config = dict(
    d_model=384,
    d_mlp=1536,
    activation='tanh_gelu',
    norm_eps=1e-06,
    positions='learned+rope',
    rope_base=10000.0,
    parallel_block=False,
    beta1=0.95,
    lr_head=0.00562,
    warmup_steps=215,
    decay_fraction=0.774,
    train_tokens=372200000,
    dataset='wikipedia_en',
)
Each number is 128 + 32 x the weight over its row's rms, rounded and kept within 0 to 255. Layers, rows and columns count from 0. Numbers have three digits each. The size before them is the row's rms in percent of the matrix's.

# k: layer 2 attention key, 384x384, rms 0.0376, rows 353-383, columns 0-127
# q: layer 2 attention query, 384x384, rms 0.0397, rows 354-383, columns 0-127
# v: layer 2 attention value, 384x384, rms 0.0298, rows 256-277, columns 0-127
# o: layer 2 attention output (transposed), 384x384, rms 0.0302, rows 256-277, columns 0-127
k353 103:126178134055121114115113112125187106155136128077092102139118145120128040126151125147104100092134125108133084112084117110135135131117124101101168124133141115138115104161161137099120160136153097198172157108121099101138118129108084155160164092166143032165121147170149190101148152131068182122127146131137147182138067145167094137091152087109128163107074120113155146104121121138086100139100
q354 089:081160095120171144096129083121150150174128154120125108142191112101097140130085219141127129146140086105096102144109131151169149154145177128185149066090135141178163065119186089086177149129130138144103182125128147112055170186140071132185154138079149093133168111169146079113135126111138050081137126146164109115137122121081150088144121165185128129068151108127099055133118167160118121146122
k354 099:155155112120128132108172148147140132152163133161075137103108129188145068140072146100142156175146145103124043102140128122118126129175120142171134121119118128142113050156109083147120159157127158046106115094085148101186111130105099119152137124107151117147143157150149163143099124187061186155090106193163133195100152169152109151198205142128115163130119137150222134131186122108157143130187
q355 089:161097068143151130113122161153166127128111182124153158105115224142095096104110100104061145155094136193147139142146087139178106142209085196198129134128125144109093132157140164098202186101134117114111057121151111143174105102112126093146088109065136115073173150140125097074132159151174117200134103088180133163083145085111075161079149156136084134126120085220113116145150081111093149137161
k355 081:172068057126131147111071143156115155162139076147049118178105136113112165168155128127140143133124148193173099111160125131139135112171114100131137123144050113110139098138126186121094138112086114158130107070133085113118108139127128133080116076168103085109179167095108079114112111064147167126145096131116148154111127133153156118131156108148112101129156155136095094152125151157110141046118
q356 103:114129074103139210100133113145156090183144204113112118115133096115115114175087151159141107147130159165161124159136118171121062160103030109105148166020137139086106086112153145107171132068166076099094089120070151083128125178123149132111120138143146123158137072118119076091160130138209066094146111163174188153067124121091194119094120151180119123134135109157145101113142115152131139151149
k356 110:147152131059071119079117204124114153117114074126096135142142108189080140166129122123125152166170124151120117104054117109095141122175117152158094122126103098097159140105147089142189141170104085054146161135146082153110178135157145195143123090096153160100165127110143152124183132122178159137124146152061140117144111147127177100090247066161136109129100130160136145145141215137115118074115
q357 096:149079153135127148126128125144192150149121159140133146085111129076133111092097135242186120111078115178115140139153151102097071170149121144206093072163093146112149139087117162135081128087105182081052132124098126148103122143147090146087132164101080089141113107143148116118134136192133179214125150158157184144109145133127129126106150080094134081153102162172126139195143067064108101082147
k357 098:180089092151173168149117158150103143109047138138175120131131163111122176162130146143132116153123166177152104131175117167088093095121078127079117109141120165089133098081133161095131087172122113141142120099153149132105132128143143118089076087125147162134153130135148069091106098152105127125158140152115122081143089119132136161108115119149098063174153140065095116121134160136145072096071
q358 085:149085165136101072167144088043128142127133152115106092094102129119136143168110152061155125080167137076134089122091151131128167189110128110071156133103153123096123135125153094201148137144129108146106149203151139094147088095072119152170216158185116126167102123168116142090133159126122152076113167136103158106109139127078162128149092111149125118162147106104157165077118116101152120139123
k358 077:056128224165090131142187112090115116151148077141158118131169114108057085079116085089116078117151139085069118101085193143125139186048141122140144122113147145074119185118143093166131155103153083100151151148098118175112156121132107165104147117124119176138079061166138161097139195134110121159105112147100093156155148150121119160147168139048110111102113122108177168099075113124097105159125
q359 098:143099175144115132151186121126111111085162124086150059095075096077193093176123135135167154120142154122155107183072163106109135137143087071084116095114172136132139177117116103165098108124077088177124171132131090100140057085115159166114135172171132134151090138190073100125150126135134138094075083124182139171139185155094108124099122098128165081127109149109201127123115156143124115138117
k359 082:085156235193086168161149162094137105129127067086146158145150100126080106061117111107098088123134111096091181108079162152122148181090188112119145137146131068090090182130147123114155099104159099126156154154122124161116130137171120150121117097118132108084095061159166146065149131117128058117140139123093096146164162147083105096116144116105108151084077089113136196081117136097054123135155
q360 108:091138129076166130111160110070130131084174072109101124117160087146104207150126150138126159117135176135124144161126110123075121099102142129146134150118127123136113082166149084123090140162089196117153077080163120131150093169125128121142098143100184199112178115128115075166128191145109111123161149102089086106089143170175169205106158119083090113068093108135116145138127146181162108119109
k360 110:159166103118131142108102125184141123085149132109157153105080181115165136076070186074167143159071156181044122132173124146173112167132131161143099160174088113061135106088190134133106109133133116157168130137150133169088131102158101166143111161084118109104138067207121179154128118123187179109040132154144135121188134124108151130146090179113152134084106130130144130117152146123074138198125
q361 099:121096120122104111136183132063134137176142167086136136120145205133115138135141110103145075107125145129166166090116176123112112190110109104169106130172125113111143138124104110155146162126122094132106129176179177143096120145155103088184164132173069164114145113163146061047082117115143127102138196059061122177191165116086168139135170177148104113126137152178153064115114115195162148072124
k361 099:118125139148114176178093131135115127146127148163106128092179080081134098114101096114055143147127117127049102133114163170131157121083111144096091174123152099072116149121180155145109127153201110070140085111120088115152114089092126125138170097098087175096149168180175125115114194111148107136140108180078141167115112113093096185191158118108177127121136142096103110065112125140103081117125
q362 106:119098138132086137132139080145110090084115063109151175159069091166105070078137137046114102122116105098165127118095122143109184159037114143146156132079155165100126169109131138132148111149136109117128122131119159119163129142117111069096086141131191148105155140123064111147145075104172144153142124178129116100109135123078150111223117163103084184147165129058170126104106121179140199127075
k362 095:144126131097109145094144134100131072125100059134128114098141149124140103121146107088128091103131137098104152160104156086156177174119148088171100092121136169141143193122115175092109120122146109157140052137109098129140171110136121158184134074142095087184104149094128125183144121084147159115098098167192128160106060047135157121177109132128098151136102131156149152097147162127119151104159
q363 094:065107201147112072106153072157129105129172111132145120086092094114160143147108136117158116076163119073136121155101167102117186164119088076115093079149145141150127209118131097156116128113092124147073163154080108093172125123163157129064128163146169127151068141181096139152135136134114153068133123128137114132162204177107132074163085103121160097171139167102186107128100145182141137121106
k363 075:090147164194092147157143152090096123091110110141175153130163119136094107120101089090086088176121148095080213108129169142156173166111199105126146101145140116109126144080122137117162122126141131098134138154085130168128164139162125131128093103092160142100064049127165148131134104118145080116098079155083079136133131124152124115124135153131119115096105119137158158098110179126105165131149
q364 098:122084127106180121100179118114177151166094070085152170064096168130128142087190090082121139093118137125094123114126119108109166086110162138201111131143122149121095108122099155129162138120189084163143147094134126127114151133097110101129142084103127161106131138117134087161084100138070095131148137111107116122147149148132123110172115184092088152144116181155137108154202121198155143186145
k364 102:108138121138134124189136106139142151092163224147153127142130177043199132137091097122091121166101137082128120092159148070123125096082102151080087161139171164114141127118139127124162119132093149071137103155113052136094112099091148096139159138110096180114129122161099166217109167105189129092119186088107113160136112135174152113178148143168179135129131119083111098146104168168159137175130
q365 103:144131122162113153080143096114100179099150093163105153126142126133101142180111106146103154147124100106165180156140114113151164113115100138159156153126157117185119135140114115147121141142078156187122136124118103115114071093117182119117197094088135099114122186106137130132066161154111113114104188089123185122116095169132136093081105133154189148060164105165128120148098182086135099091114
k365 102:090139161173159123106136099189133153167145132172122088138136112106176134149077094069120134174126041087140084148120137166181149123139158041118158114146200078126110148125109104175181202095145196142063193208133126082122100170137170118109132083171138083130167142114119107135193120170142156183120147128079136176091185142148084129136168141139171082106151088124160154169098118149118126117143
q366 092:127187154112116098077120158098150113103094105184158161180179217187123099070163131118100128157139091143076118093183087160127142096139165138147164211133093126119111128117128140117182113130172119118176076122126096194102191131132141114129106101109159164098161143094179181120107104166139114159140131146075098130126068089165076122170157126090119163111118137132079170098121147161121121164102
k366 077:213105048134155100146170130114124132115183131076100145129064086145187098138142152159146189089135140154151138142096107102146130078138075155117126168108127143121156123102092186116128131116062158159149076096143115100168083124132137121148113109175108096170133157107099112138090131106144110132115112099165171176137108072116138130169116153185130122150132152140126089193131060160130133113120
q367 092:124082132137144147116128134140108143109176176116122104111093125079155073163100184155163123128079190183145147151093171070114085129146065148122109088132141146096180175092150142154056121113102094164145162095084100055102106113140163154066094160160083121124107098097109109098143081146168160143059122089168200225143139133117102129081138096110174080193117147199174104155105114127111119101168
k367 100:126093149139143109154075164138139144138107108101132138162132159094131145130172135179121089113102126116116117118144132133071174144117161142097153087130163127105067208185135136148128181100136124178109141128141178139081156157138169079076111063111167133103142115114136088096103113138138066092158175127078091156191091127080120063077103128174147137170113124111083128063116099107112133054116
q368 100:170138167153161175135134100178115082101118130166199170124102114051090129097118091136097168145121091123141110126074126107126143115119123113107105127093069141146115122114118218160137147119179144111109174095089128123113132096097123129116107132141087101099179195108101114099107120167123138112130141132147134130120149080206143117177137135158143147164101164128175144169104103138115118118103
k368 107:161161112105112132141152157159188185077111098135094155089145140104081130084131114073166113106100132085110079128164179109118134166103151048132156054122153133139182136152059139065113098141108136187095100146087110143090178127152149111126154141114119195133100153138116077112127163138137141064147144124126144114167093114165163115151113126208119110143146117098118190115110092151094106158069
q369 101:099166154137128039140125124074178089109083158143184125130141171151128095076112145130143126098086184144091108129114153104143095160123122131138127157138067148087139120145172117150102152150149140101158060178156134138124162125150114120125099107164123114114149157122172091089102109177118193139106132118101113137112135123114165151184100179118106091200145108194123111171120138120123085059157
k369 106:125052146239137185193124112112081112168125064138144180130177126122098131110171140115081133085138131124101138115178175135115187115117148144127120132117135150162125157149169136168132104104177077084173059141089150163134124129178103111112155110135098187145076069107163089085121150078182108132109081179067143143149126148093103175164096117138180110116136153115078100095096141126063109145146
q370 110:116199129123120083101153133087131117102107138190114164176207209179116102112166121127161150122155084097174146174141060149150142132110120095163147096126168142122132128125105140124077131162107110082145095123140150159177124155140189111109173127150203079137116192162062066196144133183124164106167160126144076106141115126127140139153124118083178156106101158102132149084108107200175095122080
k370 103:167134084090087112084138152122133122140083116137146080203147099094146074107105129096147079091112124131127154125176160134154114120124143120144084075129147090225174128124092171099111131109133183145168106127162132154138104160123124128111072139148118035121119086133132134149118157077114087142183146198159162184087082187082129153195131147104072111093152139129172109117105144155117187108126
q371 099:129115105149134113124106074135145113127146071116128187150068174156111080147138129074044132141147152137165160138104115131181138168123108196102135143169155144127123108186139112116169179103095060147143108145141102084196148171098110087101157138135139101058082128064130132073099140138217164154093113170153132203101113141153151112155121142116137165150139130097136156054136092145064123078162
k371 106:172123136118107100106148108069105107131165059161098104091139150136099137110179074155077108093101146100134180131112114113145149156106166081121145116143148137069134210132156153184133123116092120161078116173087166159164106087139085152102147058170092129209115105114137099109186123135155163139107091101154117122076096049157119136099175147128109138120125156146148106135137139123051135092154
q372 100:098091148139131150117097139186136181170143124152147177154112131100128167098151107088069125167146106114109069113146127161139150083168133127168152097196127136174129092080147092170079078161154118079157154115137133160143151135116109110179124114083186083121187118095103142093121155122079105152170102142070108113111120156126130114150146131131095174136124115098133146139104090102183144098132
k372 105:115124120148060155124132104131174122076150181134164138117141162173130172151109180073189123209084094117162052119192126124102144157193063158126168140153101140157123182121036106094105071104113149126129131079146161094143184107117141107179217158134103142026141191096107103118127158132040150158138115112165208085084118111165116135182176109122120085118162129138183099135082112131136107178107
q373 106:148131147128103145135215108147119122162094101130127115105092127160144122104128150095105173132141079103095092186071106151166159155146155155140154148174089107128176067154154124121138087113130166143109075152131066132121153132130126141110184118036143127147129114177183210120167089070080111138160131188124132056170124109115095158173079146171050133106064174122159168177127049102128089115120
k373 098:183126122143123092141147080102105112131123192150123141132137127148069085140072105140101170133099130117199127077127125125122103094130158134158188157081118170165120130105107129071175104165166155152129076119135091117089188136097151127113117135183100105154137118118138126107171048146103123133129093089157124117100109117148108132173153171120067130157125099179141046144085131125203124148117
q374 108:176107157085157148118065153107165117169059099081179151173136166114153127092123077135157091137149166127141047155115140185104107169172130122139168094128114122119130090063137182101163166101093126131066147168175114172093111175130105135134156123115134140157097129196112099079165108105065129183123182171133138077122135138087138118175068117087115174137158133109112217162107054118118145126131
k374 107:149145132068083200120153145126150152107074124120156123084154140085112185140143105142114110081147168135161111156092113108128070150141109156117117137151152178112137087114108190064141113145101103187163064120153105096100084105114129159132100081163068122142154154156082122129110146149096155124147109183168106137085112061102080163093102079097085134151137152127181133109136102164130120100091
q375 095:101163104137104139131113148151129127111152131190131131146130038127099172128149171060166178135163075129174138156110156154159143130135144175115047128136134162146157128091148122180075103142067142133136160112122133134176146092144072128147165077073134088156109125114100098140102210080135132109155148180204146070129169171069170135151158121137106148088190129129115146130093100085153184113142
k375 096:162157122119107171124128126110100123154170181153097093167124170145117123085083152058139162178130140132125089141152116079156098162195124163131123147133107118179141109103132084118139112120143134064069135123115140146110101128155114127155209167098132209130137180128142201113162116208103218181101109100128125106081168180115188164112162110092143101113126104169177088129175117068138115208181
q376 099:104174107117153220181146073157170116144102127106092094184161136103140146125139150233178164128099105148123105138154095131089107088163094115035128114163087100064141095134109104144113093150102146110094120109137163095106101181169118143137100102154114165134053097116185112163130081127073091184128130201138120168131121143136120148126161137180100070130072203159166146211135100141123101107111
k376 094:144098111149202080148150149153099104117128168138088136132175136172152171180120124158133136164132154105139108114163106179085068099153081179156095141121131144207097130158121130146134134174135172090111148160152167097090117127129136122075130162085173168092203152135144116116122105180158083128154129110085115094161118151050111136127110090111114121155155123127073113167099127115181108171142
q377 100:161159131127114146137140077153123106074105131148082140166133184133106114126085148161186113162132064154093125111125096077073154165149111154128127099120174115116135120124156159124119128102171169124127137128067138101156103105138107185078139173171131074117079128117134144166109102107167149131107137193168154119161133112170111075091111103103156122188105133148121137197142118136108148188134
k377 103:165110083152138104089188171149098160171082061127136090149155147113151116120110152121126117101141177113186191109138144102044088108154147111141112123127122108114170121105109145138154106148099146105131070159093151129107195188110155115071091084142161118137135114121152080131160129087156124108181221144095076106149117145123181134100122149193067118195149131073062121151163182145166085111129
q378 108:141164101111079086087124093098157141138078138091094122124135102157122084163138105114255084153135129091209068073157164138016081124115191141061163124118114166064121096108154137069142174118093174148113165143134153079103101152126175102176138143169098144136171120164127119058151178123111139142145154107158134146140127106114151117101110046173086137120119093175101103103138098100135147117167
k378 106:076090152122131137119097110129114120152112108159160116094162111101149173112082158194158114078122119172107112164065110143139084116143089193131094127151039089072104117093130133158153129131163090135100100159136071161073103107144142147125121115072127171116179126145117124148181142138133094120105121165111113193149150181109125213077081082067121113165096103117123129141127069096110098191128
q379 104:099124132121060142133082100165170099132110115112131181113109194104110099139117127119140115109144158164121152100156086153092128148108137145137120077140143111124112154127152089082123143125154111115125092122124095068089164225126071111090164142166128101137105090159190142107169141114123141141116152150136156103092052125054133094174090109134114183152134163134140171095129155198101109075128
k379 107:158162124108113138135133171139091149061141090144113106084148100106133118147171131106066117096134109080146173149122122134178109119144090179174115128113158068077099062045223177144124092146079107138104079178116115100155160099113078145160130100125134139184121129095170122166141168118117133123127101143103187101121143126125154127104067076108107110126123127077124070119144143120138079143097
q380 098:144101112103188057124111099166149109140138034087172166139143111166148107084110138122177103143114125135161128113124132184097159124084108089175161101053110132111133115142076129074193160110153108127114122078090193058179160145124120129096077127176186154138137135189061091117178157137116110138082112144149073169132107144123154090117149096112075144096096118163165120099131072155125128084135
k380 101:204155103047130136129117209112121130084107135084153114083110163099116081099151159135145104109067165111163152151107118095161119110135083163129103120147131100126148151106171194065077096192147120171131072122112100178146098090135094145144084115164108074129133132135124107180128120087123140100113099148119134143148082130119154129123137096136169152117107136128130114105130152147120128098181
q381 099:147094101122176128121127166147113155108124118097074162142137068119140207214085139142167115110157173103113088119144137141044119119087135070105120086044132154154085154071166134139170064110147180105131158106165132127051082115099142136135131135152125148114165132108087103159153141183165112145189131106116131077124132116093149115113122080129183086152168132126062139148144177111111153120079
k381 094:074156151137138143138123137133137147135133117079112122096148183149171138129094165098169096159145128147056147186114097115123086072148119156077105113148160112167117077055128107071143117122142137108145150179160119114130110149122129123157115167103152186093104177199135185143104135158082138171125158151120149118109196119146152143128060102073141175127090103157182144161121075140119085138114
q382 106:148168145124150118125164120137118076130132104134129100135183122114128081101131145130114150144108165146150163147108096140134146124108066123150092161060114089108118108141074073134139100143119200139102085097093166109095133135136155134110128118166104124124095113120123097143150101154169172092091194154094081129105144077162114128132129199115152093137085098163131150104147137156167073195136
k382 094:220124122088162086117098116154108102097098110135110077110106093094093092092102092120109156125107090158119128115155156113162097144055163157105109110066161138147122080164144127062159165141085166148101144160161121149105112121095108158093050154180070072162152139164092110192123109114175109152131092146153127114168104147123145110120139180169123128088157143143092121185099149130144108147119
q383 111:124095082109136165111127159168106099120146172096110101176154136080104128120126118083106127136188191143165113078159132092078129079093133149095129104177159123156091084102134080124061162137126151123161143133108134152180185154126082109107081083158133144165158098121142092135149067072161156163155134062133122114108153187191130133147157118149092094122117129168085105200129115110107164164137
k383 102:112180141160100133133092110093148129148135090152115048119067190166164207170128131137068157175138163148087172136159115081098098172121101178093115177167131158117148135086123120159112138128177120113196104115109141051139127089130151131094140103084126079093157123166125151147160132104169084116130131166147089047153150115104121129082109104131132169021144161042143157120142107107128166190112
v256 118:090146121106141118152060111154134092135113057166194148174165136118113146170185123109084105128113142136195112138131113094155115121133102127138114118121138159110099120171161140091129060120164128120142152131114129097096133074115152133064105073192121139082133124101161157169117087146166124149131097078114135096113105119120095143120034079168149124139123164084080157189112124166138123096098
o256 115:115147103122136141127139107123095156141099128148180137173182109132114082109156145093169074098118210174128164155129141109101128169082145137120129206141129131088140145056174096167160106127097130134140102141144128125136129167123202095116086107087201133111150119139128137163099161142089149130143153132124139090162068072102129126148102141097110148122151127135079164125099138151135101107082
v257 111:129178144169126078175131166112174126099085143194177101162112130113120120119081103133148096142137082110106123092100169180126090120127140130119129144172154090122074123079100147115150152185156130098138147160129157163126104149190075121183120131106127100170128162153148142063108182108088134117123179078073122151189139151113099160037105106181102153164061115142101158174146150146136123159137
o257 105:060102194176118098147105135131129138105104113140163158122140160122083137091088091094063151093176154140134144138154165166107127129101154144158115070100164161166142144123104154145126107081190132096158077117117196164150171086147103137139121129091106093087132113134151139111126137160132138150153155139090107060135132136154106109169087093121145131127131151096152127142117138117121114155190
v258 116:121129109051130200074119086111140110096142183102096126193121118103120132129112089104143131120118064125178102107169097105176159087147152088114135143063118124102146183108168140164095059107137169160107104145110069145207129129108166131144114143182186135183108110137131097114126127130094103152137115100108143109116124068096147124144104142194125100111112130131114105154132104121148146151139
o258 111:167145103156159147098160123161172102128125187129162111115116088085145136102089121123111103147105153198119169141090142077162098119144135138154118165138178172125170077104128092097099127164061129134112133097098077134163079162121138133052139169126085149176107126186116150145116120130142102132070121086163152099118166101150132149070164161138162087148166131122119106117091118079171057095122
v259 114:158144146147136142129154113112118116112144134114101129127175222142122105094116117092139137127103142129085142160113107110102150197139059119138122115102087048135190116135145132116184083145153173131110142142125142075122114089139095130180203132070153095104135106106121070069153190133093089152142179160118156123149098154055142103160157061106169102105083094175069127110089207128125125155130
o259 112:136113165168167139112162080107049135108144099087091092117143120124124181110115128126113101136161114109103086108187094134121091131181110124148084089126086128171162149182157162090094064127120111102108116196104186152132114118177080078142135162091150150170152158118141119147155137121092142112104134154128160101104133163216099148156132152129127059161177168102127166185169125107135133086105
v260 109:156151143162176155128105093169127148165116176143065129076124083109126080135157192165132161140142136136097132134109104136130142140102151128131123090136110099121111129170124118119150024107140123144198123088120076125092109068141165136160126165080128115079167144123100116118151118095055080089148122117146098097179146105106171086135130121139107121143050048122109129109156089121157158082166
o260 110:124146124134161114133123109146163113148164123132099167142102120085131167107148091204186162108125089062126053096100111156106097148127136095149224079096065127090149098146153142143108083177110090058115132143154084083097086146137121148112142143141110143103156127130105071104113150138105167168142148164126192171146125121139097133113131109096107094182118233100101113176143110165123113135157
v261 122:143150117103144122128133140095110102115063103145137146134134119134113098103095118125135066122137153130097120163114131138101125088140139128139120124086168129107065121128205209124130097156128117094106071128121151158074153148174127140104142151074170158170123133155151143045109078083129128145140075121085131143124113083071159133183135088086165125153141132152117168161098220086147089141118
o261 120:097126091152093159127034141101118118132100116118149160155146155087123112170125115139107156104178140111123135115119126125095177135098143136090123084147123114110094114143114150107087152146088122114059093110161160131072147124155133080112129129101094098105084126129203094119195122164055162151157124098092118114175159143022086145157140107142146102152079171160121102149076188106144143094120
v262 125:129097142098106112133171143133128113133102118131105184123095121157129116132112115145098131124185099121154126165157105126087112092176153174146168113144158112119107111093119160101129086144165187157044118175139125156127123084076129078156131161182146145166145114113147070111061085132123115148131130145138180129094139117113144223182150131106117137182146159135128197102094077146131134114072
o262 125:081118080116131095140106097065163127139165185105200157128151153117157113100110145161098184124184185150152103146099147115106127079124088079106102150110100148137183137131141115076064140114116134189087175157107110126158071111143148104105168192088108154098147154157116126130122165146113164142094141068102178053154173121098167141168130120086151067116155085154069150171084130146137069183096
v263 105:119141125127145100151140086129143120115180092077099130139114138108126083078133135126102148132160120122121124178108105139103157110129090126184064090130124148153122110150191192135206137060172081157140089100097147187129162131065095080121154129065130111166097086139104091140066112161167133152088173106223166146120086145084119111167131168164120145106190151118143165135106179130177129181186
o263 097:137169108140124110169119167105144126133146118157109112121122110178116141168173177164132154123132119152147160105128158138141096116166147139132101113136140120123129079118160102044156139117091177161090165180104118126115092116133171101130102116162169116127135173138139137111164121129123124122126180087092132137132192144054129108144087088123142158160146091101080133105120107086150136086101
v264 112:090108125159175111143123097138180175043138147087090113101108104098093092131105134086168146092125096126123087118089142137181161076125189123155114152103118145105087154127060119124122203094141126153145113129143149134117168190142100112181151106146129180151105128162172092114065161114099183153086188124165118140093087146114122195074182165158065157140104127100158147137183179149153116086132
o264 109:065131181099095142168136147110147095090177159165147090113143165128122134170095183146098166122110166147128151112060162068168112117088117109104093168118073156170139150117150118082117127156105143151133144145099127102134095142130145146106128160149100079141169112204122111088143143195140159170138141114135130094109133127119210176083106126104168132101137096130137155160116180068105136158159
v265 109:132101146130150153127086192122088051176142119103081090092165186139116125121195177156157118118128156116096135098160122178128137106169104130073134107130099111068150098209154136087093105162129098109148122123111168080122139134150179136080175093170185175106126187144150135102137094111105125138147108051161065093126133150167150210200140077113163111165092183108133121113135163143116087074150
o265 103:163122129137132164174137165145123144177136158132110183126204181093229139115115106145058159052125149124106102106092107097078116141108173133117090099129082085083124135093159151180124086158141106078130119120144119128097147222129178145117137169092144158106126134185127123151171078115096159088120132172102128061141158149099141114143176099100112100148138127077126106072126152129132102101112
v266 105:122197120178100131153113103133141122142101138120194171105119102150126095119102130142125104135169107120093136162068108120155098111127148133145107121148145102125048131108085128096139146124154163154092133106177157208109128128192149111160162149096119168124146065159081099138129078064150136161090128135152136185146138188071184170094059135119092175134132143194097125093148117089182149174070
o266 105:099124125100121079140172088084124125125124143148145105139123129154103154092133130135156174160147174130143092117118137208167064126098147137112204105122122147136130173131110134144111119138147057151122076149172153064116124151127145124133116125149136113118146108138131123159126141174108133131174152089081178112152153171151120126141119115095143126126118075123092094155137096154103179153132
v267 107:120125114086140122096079108154146105083109167077069092124114079094137127117127193189159119090122163107145120117178105153198173129134083105108117147143081154071145140104058105166078176163081117156209151128131163123157116139181104160137145091124129189078139173143121160156137162154063165089179161121111112141159151111090082097121140117104123139108118127089123077142185045084115156070122
o267 105:145130121097136166119150177225146140124157121165143132106134075102187094135150137117182099156125099116088166107079144107146110167087153099161104132107101146090136103098115178190131141133165142095167182132126123125179147158137104192123096137107161134109142148184119120147099113154145162147154107189122135125198102119106166143124152144118134123129098217153137072106165111136130129130156
v268 106:134129130132143077155187121104147104111121075148160139157113143156147097146164079094071094117154144095159133112147127134114129108118160160144140158087141092146111116132133114155172192107184164113064158114118139164097159145092106138143140167098185120084174081136170060098154092153159176157109152184058190159105102190099069107075116175161043112143153145124108126127150117129125153185122
o268 098:146074112149148129121155154145113111096152077130142088108132088137120096101134099102113148090089224119153125125128128131124110146143126179129122159108076167124082196173108067070169184129136119134139130212130138105145142126182132114065125119132120100148095111146100133200111125140069085124130125172123165106114125139156156145127099162099121139108116113142106114168123121086112117108153
v269 108:152109123142102077123173124087131114100186109189161152140162170128125117079096074121119139167165116115161165174130116089129125149163132092188153128146145071124175166095167163099149135118177178108072101145133134118119105102098115091139095157090126087153131079074160154133122143187127110142112214150086117131117121152147135148146166161132161091107117099162096147144109136143067133140013
o269 103:101100152129105124111117095118136122090108084137134199163148137154141135154095160097113054129173139110101116128192150162102102082198122119151151095143190136159123108133146134053080183111054187109113119198163179140141182064144116133176114194116126109145150131093166134114087150145074108141120141095162126126106124101142121099190097086138114077109170158160127157178140120156174110097058
v270 126:124169112132123122135085155106091150134145118073098104167123066103077143131126123133148158103088173150093140132137111158147136114105119126141143102151119158096176162131171151153103163109095067130120127119088072164110131112124119147119116135101102109065125148148140095194127137176132098111159116127146091150162146072156102160099165156099153147115110108138128138180094100138093086051123
o270 118:174200146104125150101187176149119154129086120168117134102130085168163133170163170168103130152099096085142181110080104122138114194122082109109083149090149133137137100150146153154141124111104158130134182108175119177098168149126152166133155101121146154172105143109157140094125102099141181122130123166106093141125107130036164131148149142152146124171099190180129110131137165122171120134125
v271 104:116153126139118070120210141145175104065157152163114156141110140154110105102104048112134136124082105106138109131110149184105094112194153162150148130086176137124198111081135159122154171155178163191059102161195141164101150147085115091142133162143156101149160116126096141124083121148146124141123138183129185154124142122127132205144096152112112164195118158141121146147109182097097107148105
o271 101:101143135172111103120148155056082163124117150086159101148174126157108161137080122100032131153137122192121160113160097151149158097148106130128062156096127159152088125159158090053074173110145123154071154151083184146120153067091144112150169133156081103068101125095134176120163106125088128119135105080101153069139146179088187118201116134129157111159116059157103071142102143086094132168115
v272 115:130146116172160121132141108148157123138071112115188111077152080119119128104164162104132128132125185137117134127178169065145109137068126142136060152120086133088096147080126087100125077121100163083139157080087010136158196121116183117131147159164081112111116124120128152131169126187129160137151110110107109095179121181103125125100049158177104137130090082116118100183205115115168146136101
o272 108:099136130125170148131174139175147126131116113151150069072098160058122127151170097136175124094110177108149149132142096124156107130080210157129162119133102165126123144124152101119122125112107130136170094103092102128092122108129134116136115103147136115109158096133099103133082148159117124160147147181192185132110129103101085119099100094060113110087083189151143177157129125094133147113164
v273 115:102171106134132123126093141157141158157097139132179115159164080130124139142067121101105097113085107118171115125146124117112123142133128096141059143137115158080149154097103144141092165131178032175184141165120123085110103087153076156162137079156116129163065125134164174112103185148163115114142184147165188212155122147113096157086015187155094160130085147129115112194142104096115141168136
o273 116:084114110143117133098183142148096163126103150115125103114121105155125067060142108121163134178149071153078227175169211154171109170157147182099118170103169170174111113123137134161166146105206179149126147073093171167181124147085132156172136130136163136103121125098082173079072148133160100127132174142132101147161114139111077110114136089150171139129075097124133109135153136109130163113146
v274 118:130110135075139146101111115104069157118120145115098119145108136144139128176142135152135149118209130133118185183106128180139130107167201181121133097078140205166161110124081140100179179167100136073124087097091189152054145142099177120124158117101171146094164156126079182104114137109169166104120111065106110117125100069177163131181093193079152104159165132147159158145171126147134087135133
o274 112:166162070133129108183046164136136132127139144078128122142132190114130120138146153167113163107126146156125102156128138103109163127094111145116072111232185096144040134150124116138121146134161080101064178091120085113118144078114103143139089144167126131053096135181159101096171089097164143146120090122070120205132134066043122087121094177154108173150114157112115136045161145145109147144148
v275 108:108126129145155178104065114171065152125117130069075114115134104094132148129116180142146192082101109154099098137155091133129155115105107076114108117068051154112173118228125125158073140096075097137209123129115113120075108121154121154092165080136119117063072142150140102143140139146100097139168115138194133110136116086133138129192137150147160111113097140104134094106122162092127094061152
o275 099:121157094095129156101118170178133149160147180167093101128107087078179162163108141189165106155106089118099165090105142126155111146126122110034149123129105103105126098089143109147119101141101129115111193139136081097102090195102131147127168119126156140148141187118105085084103116098130131119152172155184175151173124141096145124085148066137116112160091164144120124088142151121140130111122
v276 110:133096126055137129126159104114160066050176126175108108170167153133143144161168104115140116131076131112148142158166121161129146109182091121080106122157121138175174129127177110149086095156148106126154145146107150066134091129066139160132164141151187095160199133124106160156059166120121140125171153118089140090133168096146142103156091137131129071092058129135124110077115172124103122122186
o276 104:190171120206176182097141168158128171129123142088173132123166113111145134103080104103120083102117120161139125156113117104161144174146127117183072156143143129148104063128109102171142119093123092099137137165070085143180064156147135157119125172156143164093139179136115121145148122098098120147077075123174118093168127114131133140092101131130134137160133172121120127100110120145121110130159
v277 116:139175126118080097122139119174175198163063088099124188134158115150119108099101102113124066120123100119135124119140117146111134111119161125195186124111119077115043083091165133147155146130159103149095125182125176199094132122126078128111103148079111140166137080151147076093102137175202096184093159150126146164098115127098106075129105149139123187153176192125115168111121169069111117200124
o277 110:061116155126105136085062121118071098100109129151116096113100104194113092145176152097110107142195135168118175103125159153090139127131124137108098161118124158145127139091129080081157169109138179184086138132140180177106126140114150109079159112068109128142116142097106162126113133138130116108111158114096142099149131177110100079185133154159143126129113092145111113137154149085134147131136